config.toml
n_layer = 8
d_mlp = 7168
decay_fraction = 0.611
seq_len = 384
dataset = "wikipedia_en"
Each number is 128 + 32 x the weight over the matrix's rms, rounded and kept within 0 to 255. Layers, rows and columns count from 0. Numbers have three digits each.

# down: layer 4 MLP down (transposed), 7168x896, rms 0.00845, rows 3611-3663, columns 224-279
# up: layer 4 MLP up, 7168x896, rms 0.0212, rows 3612-3663, columns 224-279
down3611:211095106093130028129110153147069162153161137150106149044153126092127130154058141108094176059149088248166131187101129063118074125117105047144133129060163202206166145131
up3612:106158135120115091109143137087142166144060124110113193199106127050170118122110105118033072063068120085131220182073084170162113113073168153160177091158166187146076143160
down3612:143105089095134079144148079159115146149153158079118144100196099140086063145197127118174093169083119231164141094153191086098096152160059103097157127125148101119093164141
up3613:098146145111097149131129128108159114078140164145255198094135111172122116101116064155179108111131114178122088147072094141071141113112130077063174133143119148170064214183
down3613:155094036097134084191145074138126114194085069176186125107190144117125128167065151170163116094086185173136171144146106132127077153132170104088122148157172191176141145140
up3614:147157090204093155145112178117122115138164173043165129093163121107166125107118108139107043138198115086133229237167147188117103163099119144137112185202125138153129117143
down3614:140094130067087068104127152087142159135136145148088086107158156119097162113132089088125120116198128215186062157114170093139181143129169156143133110116183160166111118124
up3615:170182160115100131154118099100165089179133133158150136141137203126181108112112146157142071054155165145123109106129055183139148146161099057158199167139088134118182129094
down3615:113114138130143119093110142193127123097122135135071150096096151136125130150106143091172129106112128088125140208098171163102097106109138166092103117135082123135152116164
up3616:125136106109104125146134208181152123069110113093085120161177127097119088110146097112157121105151166132125101104124203093084183139130149161147150136115094094156107133132
down3616:146119142116132076107135116088122138174139160111093142167099130142096159150118091141104118173147107112129149083119071150173106129122089130155069134103120169124112102106
up3617:148132119136088116167142141118163147171220120134121080087104096158144138128083101145124113200113150185140144089182076142142096134101157129099120131117128072176158106121
down3617:123148144090147103146156112087131112126055116146121193122113083115100080135100158112083136059146150088109126180069096090119090173122127134150123122145114117107151102114
up3618:158063145114154092163108177096151122115110143125126093190131088133126055128109082118081124127107203068073081109171122122159152195161170091141094165081152116171168112129
down3618:103116149146098108102126081130054128165135064099171155122114121077141131114149129056157051140176124155205164093047109104158174158103101098147100112084100097054059231110
up3619:166120076139118065093170095118105059124144136133114153103084130167113117189123156141191179057081122109162129125144113099127133135166093131125138169131101131098153158190
down3619:149178118119166119116134134072124204140154148070154137103186170118154102071151127079118167210126178135080063201105110158157126128126108121079065042134113087148158084048
up3620:116118105139136129115118113152169174182114110176177114120131152099157099151100154143167113132145075127112156106133158133168120116162089153140142134115187127103186072182
down3620:158158177096160137070107132126078161092153159146132143137091129123138141052106115134088132145046138122176125160130158119105140119130074082133160087120185139162110113169
up3621:157159151110110123103211059097173168124108129117140138107103073080096129162049114164116107138162104075151127159119050133117114099139111116152169106179130163120190168160
down3621:163103139201085119113130143105174148114162097188099113147130115137110161142156084180159052110110128124164181131083125102124184228134158109057148081121069106123102131169
up3622:102092179117115154114120095153092143048136168154167093100172164125118133109094164168135155112174080165164137112148137145173128092126107122158127147134122114138107127132
down3622:112183123100124146133163127077114103112140120138179180136133107121076124149115110133127072144094139144136096133091134108092154183094139112156161119081084135145111114098
up3623:120162064093106129109117106180070093145124107092144073083143134090079055069148164144153130176152125114127136084164127117147138072115117125135130066153120115182132144143
down3623:129165135097125123184153090135135123196112179134143134115122170117109157129174110158147128119104163157096118130091159119160137156141110130138110159082159139110092108131
up3624:090202125106054088061078168093190118133127102122147146070089121108173150143112110139150123067111122067128085076103106170124154128096118113131116069099133116115102169075
down3624:106102141122105041097054125137107139101131111143180149089116126105095073127131116124172116167143092107159103077173195185173099141111128083184165165221175156133105114158
up3625:125142138143164119086121216119079197116131120105147111110106123101127133209167168162184106072130110090090101092096114147157135184139153134067187078061102138074185098107
down3625:140210178045098103183207095121078152136090115136112106084124084182115141127117130131142102173072164151124092095163132148094185097130142178176122135057100093101129152160
up3626:097172083120082116085041144132097111103163152117163114124165165136155129198153133095095060116160116088193122106089115112122099108128085128139150084095125132105165177121
down3626:215123131097131175147159158153159115105152142173172105141143170097108109139130117146107073214105166164111104156124121155137066127188114136119129150134119072105184080088
up3627:163140091143154112091107135116142111129081130167170111129072156174158129145126106154168087092141164175106149140161112164150095138137093127123142119066152147140113110142
down3627:129131131193137088138098105117133207155138140111146142120139156123093141165046171080127145130156093151116148103108113103092190145095085119107112156193127131134113134139
up3628:088089152116161138114113107120148107106136176097102117122122115114144163140090176137104159164184097106108115097162113165098167153129166153126111094103113138095143126148
down3628:148154088143134134098189147151120147151159108124093090100133131175153118130081154107146069118110141125081074177192166133124145115093105118136110108196145097093113181102
up3629:086102122121105076121125082106137122132092133105170130152196139151079127167083130113099106170107112126151150116153142116156129145105148164188147146207131146107128100124
down3629:165136057105141102159079129102129134118140142135092191126084123124115103133152172107141162114157101148119083138101114158104143084118083127142147132104171127142130108175
up3630:171162112087118098138211073244112077160109153099153121149135109106163114113072081136120100079030112154214065155102135089103120054140173138196164110107134153181156143141
down3630:041144124171107073089100120189153122094164119135156120110165057182203107123168165086083176124078175103094140120100185135090165097106105028101136122145095123176174111152
up3631:069132127135134128148080101124133118152122144138110112125125113173112179099120126121154076132151114144122113153109146090109160069100113109120115163145141094114125139145
down3631:137063113104120082155191170125136099151133175131068136137149114139118107197151156116102163119165158079118140112113111201157071125156105149105099118192121123097126170151
up3632:141152122114146162122118093134181158109143123108086092111107105097097116163169156123148145155216118142118118139087106133117139127079113129142137156107134129102141080124
down3632:142080151125117110136195167153105152171083149132150157091105087094163105152077113139114143117103161105110130132098154115128169094166131175079088123145093097157127130136
up3633:132105151134129138176154150089143126145067095088103145139142154102153081115091118093103171046167150080124103134118149138167138060129164148135121147143125143183127094151
down3633:124115096130113100164116124162126112158143121094099117132107165145132123081142180136110096181109095152085143143079134173136156184135140141089141100168161123126144146097
up3634:094115104132071202104166159161103103135120115077130143157111139124054098102084093095121142159099082196151118135123159148128109126084161127139102141132149148129120172076
down3634:122165116132152105139094146129116088128127094159124106155160139113184152108123179148172064084111208113143105155122128142128136125082144099167129108142131131144098159138
up3635:119089136088100112183093137179143064155138099087183147166062121053100094116155113128115124119124099118101169087090116141107094174072160106097127177111129063149177126155
down3635:115175150137159102095199119174165216133136130130150130138142148114150164090118100137134143145137176167135061148077117137100181174150138115097091106128114109136152124114
up3636:118108151119115128118046110101177109124171128102165138121136130103112142113121131179173075194161235128204141112087060190102156078081141086102130092076165092151149140135
down3636:123108121111118093165100173111103179153125132124122109103137090134192069175121064171126113187109117198100151118082171185126053155107145096170084153079132169130170154146
up3637:112159092168131132108146139084123180114178167171148124118100099141129143097132100138192196070071106147137107112033120112097095158163087134193150179110138135104100101170
down3637:154096108109126145129146122145160102183053127142085096128149164091105112148172169127134077165186163098149153108114117166145124111116125163053113084120093130172136135153
up3638:061168165113128098115112114147128091127156153123127127167108128072127111105136150122107128130172105165147151106152061116121105130145104147163117104118126155147132090098
down3638:123132130147129111155116142128113147105140127114094134105091115145142122123135166136150139136100142094114096080135150118151144158123127076119109112144093106149113135112
up3639:110125120154102057171104149112110094129132100071094129105138065140121112140122163188079089150098171079181079125197089140166150115130193135192171161137112148097148117119
down3639:147084097104136067065144160152129115195105138166122161135124179135134153115136161223129076121142097178108123120104127126048132139124117141152134150148109149103133137174
up3640:139112166165094126185122146121112129108116109156163160157109095163068140184117135147133137110105182141150169129137142099089134123116107075104111100097155123127140157111
down3640:067168142105130138155182096165142131118082172122167100093143140124033184122094115122113164085154120138189113210129102154097090076144115184157147089164137114153147119166
up3641:104133162117084134140090103140143137136177129115144167115140112116138119145118121101100132133126120152126113111184109136111152122159107151093138122125093155147076167174
down3641:120173060143137062114160101149118092150088148183155145119082124136101113136147131172121124155149123088142159124093190143147126128130124107141105146119155138191168179103
up3642:114132084136092109139095134117168141145137109052136110133182125083108101116137079133145091165166097176042098105124098124135105105132103189077136122141083167165160137142
down3642:132134099121179206108184131106188103148169083109127130126153114136139157129154077140134168136098149121145128071142113076179147143074172091156118050098099120109120144167
up3643:134119138095189153136093101148130136060080124119181129153112130048095154123098140165152139128127149158143170121177155105124092055098174099122107182167133129139190198117
down3643:124117131152085102119093116095161092121127156162069121131153132142138130108106131132130144107100109083247169152090165171089143139140095125147183139074144117135113113152
up3644:118150083134165118147106129116128179173099131105172119135142088160150149125148127185102143140123083130129071134104128139082130163136104123223138153151132129125123162120
down3644:122092144128084146108119089146122093128122146100156155144127161143141103101110143111116154147094135135127186121135096091126117157171099152120158196153101085168107120113
up3645:176113086156143140107065106124062115149130194144138143151054166082139154143143167132092113086176103103173168117218093136189151136156125128144105065103076048117150112056
down3645:209181124101106026128158138146143153135138040124191081085080108090178074121110139143128073035130140188197127129164078100180147224140066138138152078079014125113102060122
up3646:145165071054169185145107077187147185122110200129184108102166052104070091136105215135156202140137136103134080162127164117088070133149173156148058081187129139104104149244
down3646:087131094068111108117132130128137147178189133210161112138139171078109000087154130088140087110139106090112145123129149053043138137171171114182070109098090123144143118170
up3647:127137088125161156110105137080167133159094069197165174139071105130131126066147176204162111122182141151156095080125165113071137055017129141130158127127180090077032105075
down3647:099140087166099101139115125193111161170106152130079130110106197192130122080078103154115117100102082165076150211109058176185084161115132142133046073168095123132145070129
up3648:200157095104165147140081185154090096107104126086081053152150123142081153155136168128110193142111139123135119102146125202129148075137060105070116134124162108141134106145
down3648:129174156178110114111126093120165097125085134058216146119101125145120210106112181152137122153214093097123082071127127154128169141209154092147154105152149107166128118119
up3649:141127110131140122106112159119130138160121116141120152064154106174088144134152139119115141129099097186151122208171168087132150169111108121101138124140114119136142168121
down3649:134130120121147167096147119132022132125066181133123049150081169080150123155107132138119120114115172063127142092097173167107177086122133151117140096137161179155128141162
up3650:066121169081169063143111092108129159131158052060101117128131152105145179159158119165157070113080145154153131126155084133071137137092098090186181127132163135125162150127
down3650:131206063088066118100129125153131104048124126129127161103129123115123097146111124168097138090161164099195128147121193140124082114102125175123122142110185148147076184099
up3651:125112119110132130112106135136133103140111137139141153130130152148152118155134110097131152118120123125113114127112129127116124096141158104125126146134149139122131119144
down3651:127142117163132110157161135107126142121143140113128132112121119130092120098135147129141115131125152148121116163138116128135125151134118146152105155131092139109096158105
up3652:106088127094124131141151112182164083115169088124082118101131096150139136151101100131139132135124139179160115137150137136141159119118142136132118126131186115151152169105
down3652:096156155154108060118096125139145150115133085166119125138123096111136184113141113158133089146109107169139125111147137092108110108126133100163094126163174168118134102098
up3653:104097154137177104153132082150114117156158048043101103100132092080179115123143112135106107128107126105090190142142192127099131092063083185159118114158117168127166154084
down3653:115099140109131101100162135130173111101125143151134148159152209121097095130111148099162109148167110122124141090139148096102085090135096197134108142066132098112090094097
up3654:137127129121163146179122132170202158153096147087150173208123143124049113166159058126170168153103069085178105101077087096121112159105198150129167119201137141130202109060
down3654:098111192100113124109136145130107153095109163117093181137134127167128111115112151145167143107179128170085138159178113100129161129135114110105168125102120159114181183106
up3655:158075128153146220198104118112150115149126110110095119118070112175087124155151172098152139106178096139131140129154130108151140063154134103115177121108178149160126145155
down3655:155094132083136016081140122163137112071138136139126151142197159124155103152094083133071119119121117094139100127142131101172135113125120149124093069161094111098115149152
up3656:152111099175132117095086144214172172112147157072101114105120112115125175130138124108151122141137122163126089119114162146115097129116174151102145181114049118122146132129
down3656:088126114097142130157152076072077149135123124151096132183128100127129099113144136090119096115178186124158109117133097115168144110184150116133132147126154109084116125114
up3657:110126108118109153163130089072139185137110150157111141120152104134147139142119099021123110086066156127179117119096085127177156111117103127190141148157104132157136081129
down3657:155107132094168114126139237185156138139122137103137151138134115137103077123097192146116115165185112102101164099184152157052106155112153120128133100092115207159035131107
up3658:123092151126122093169147177144088190108105117082159135064186134158107058134100158159094133165161137166140110121106105139190201135151122171153134125152086184079159103143
down3658:145120115105170186099101108113150118200060137132127107174101142140095111117148081171161159123090079110124210169104135133081088175157139122156141089067130065108122123115
up3659:145093136110158115078161182235105222110134102093255111081117120212065147118181118122127131133085100136082141162216015163022094081175155178067212091206076165148110144080
down3659:153106114181070085093124079071146143148134103134141072148080112110091213160097127024048062167145205175101133059127141121107109095128126086151103164070088132147167091075
up3660:137085109135087136127169105180093056152118097156105102091105096121082135144099125120126130103222137153157102164134146107169113132055076153130153128155065189145167101093
down3660:094112168099159136093192136167098167169161105171105143132119175139164140127133165135131112155110106087137129073149158116124124040145205094054087098084157106138091097087
up3661:145106129154122121085153152099091101078106155176191111114114149061156194139153120121116097111093121153144113093109060111093152094161083178164138127136089216102124128125
down3661:132121097142108060110142130119075074208069131112120114131127063150099084117144178150119122143112143151157161103091122096136114118018146103112098120097128115155129013109
up3662:115139150099094120206143113070160117097110186170158138045191146116120069136155153118135186108076158138105073122161061136178163164139143136104092174097179156154118032096
down3662:211102113134160095060137159137097178169114117072139152108123149084097163157066124119122183148128113144107140190128155106195152107102057126152101141087098156182146158106
up3663:199073164127138137115132078157114150166137121128104112149167173099075126095138112160131170125097134107168127118092100148151095130152133084119121100136143147117174109076
down3663:117094153154118073159145177115114112080114144148082119116130072110146185081105151103084156175124179135110128137074147151169152126178094129135169126134059164164117202205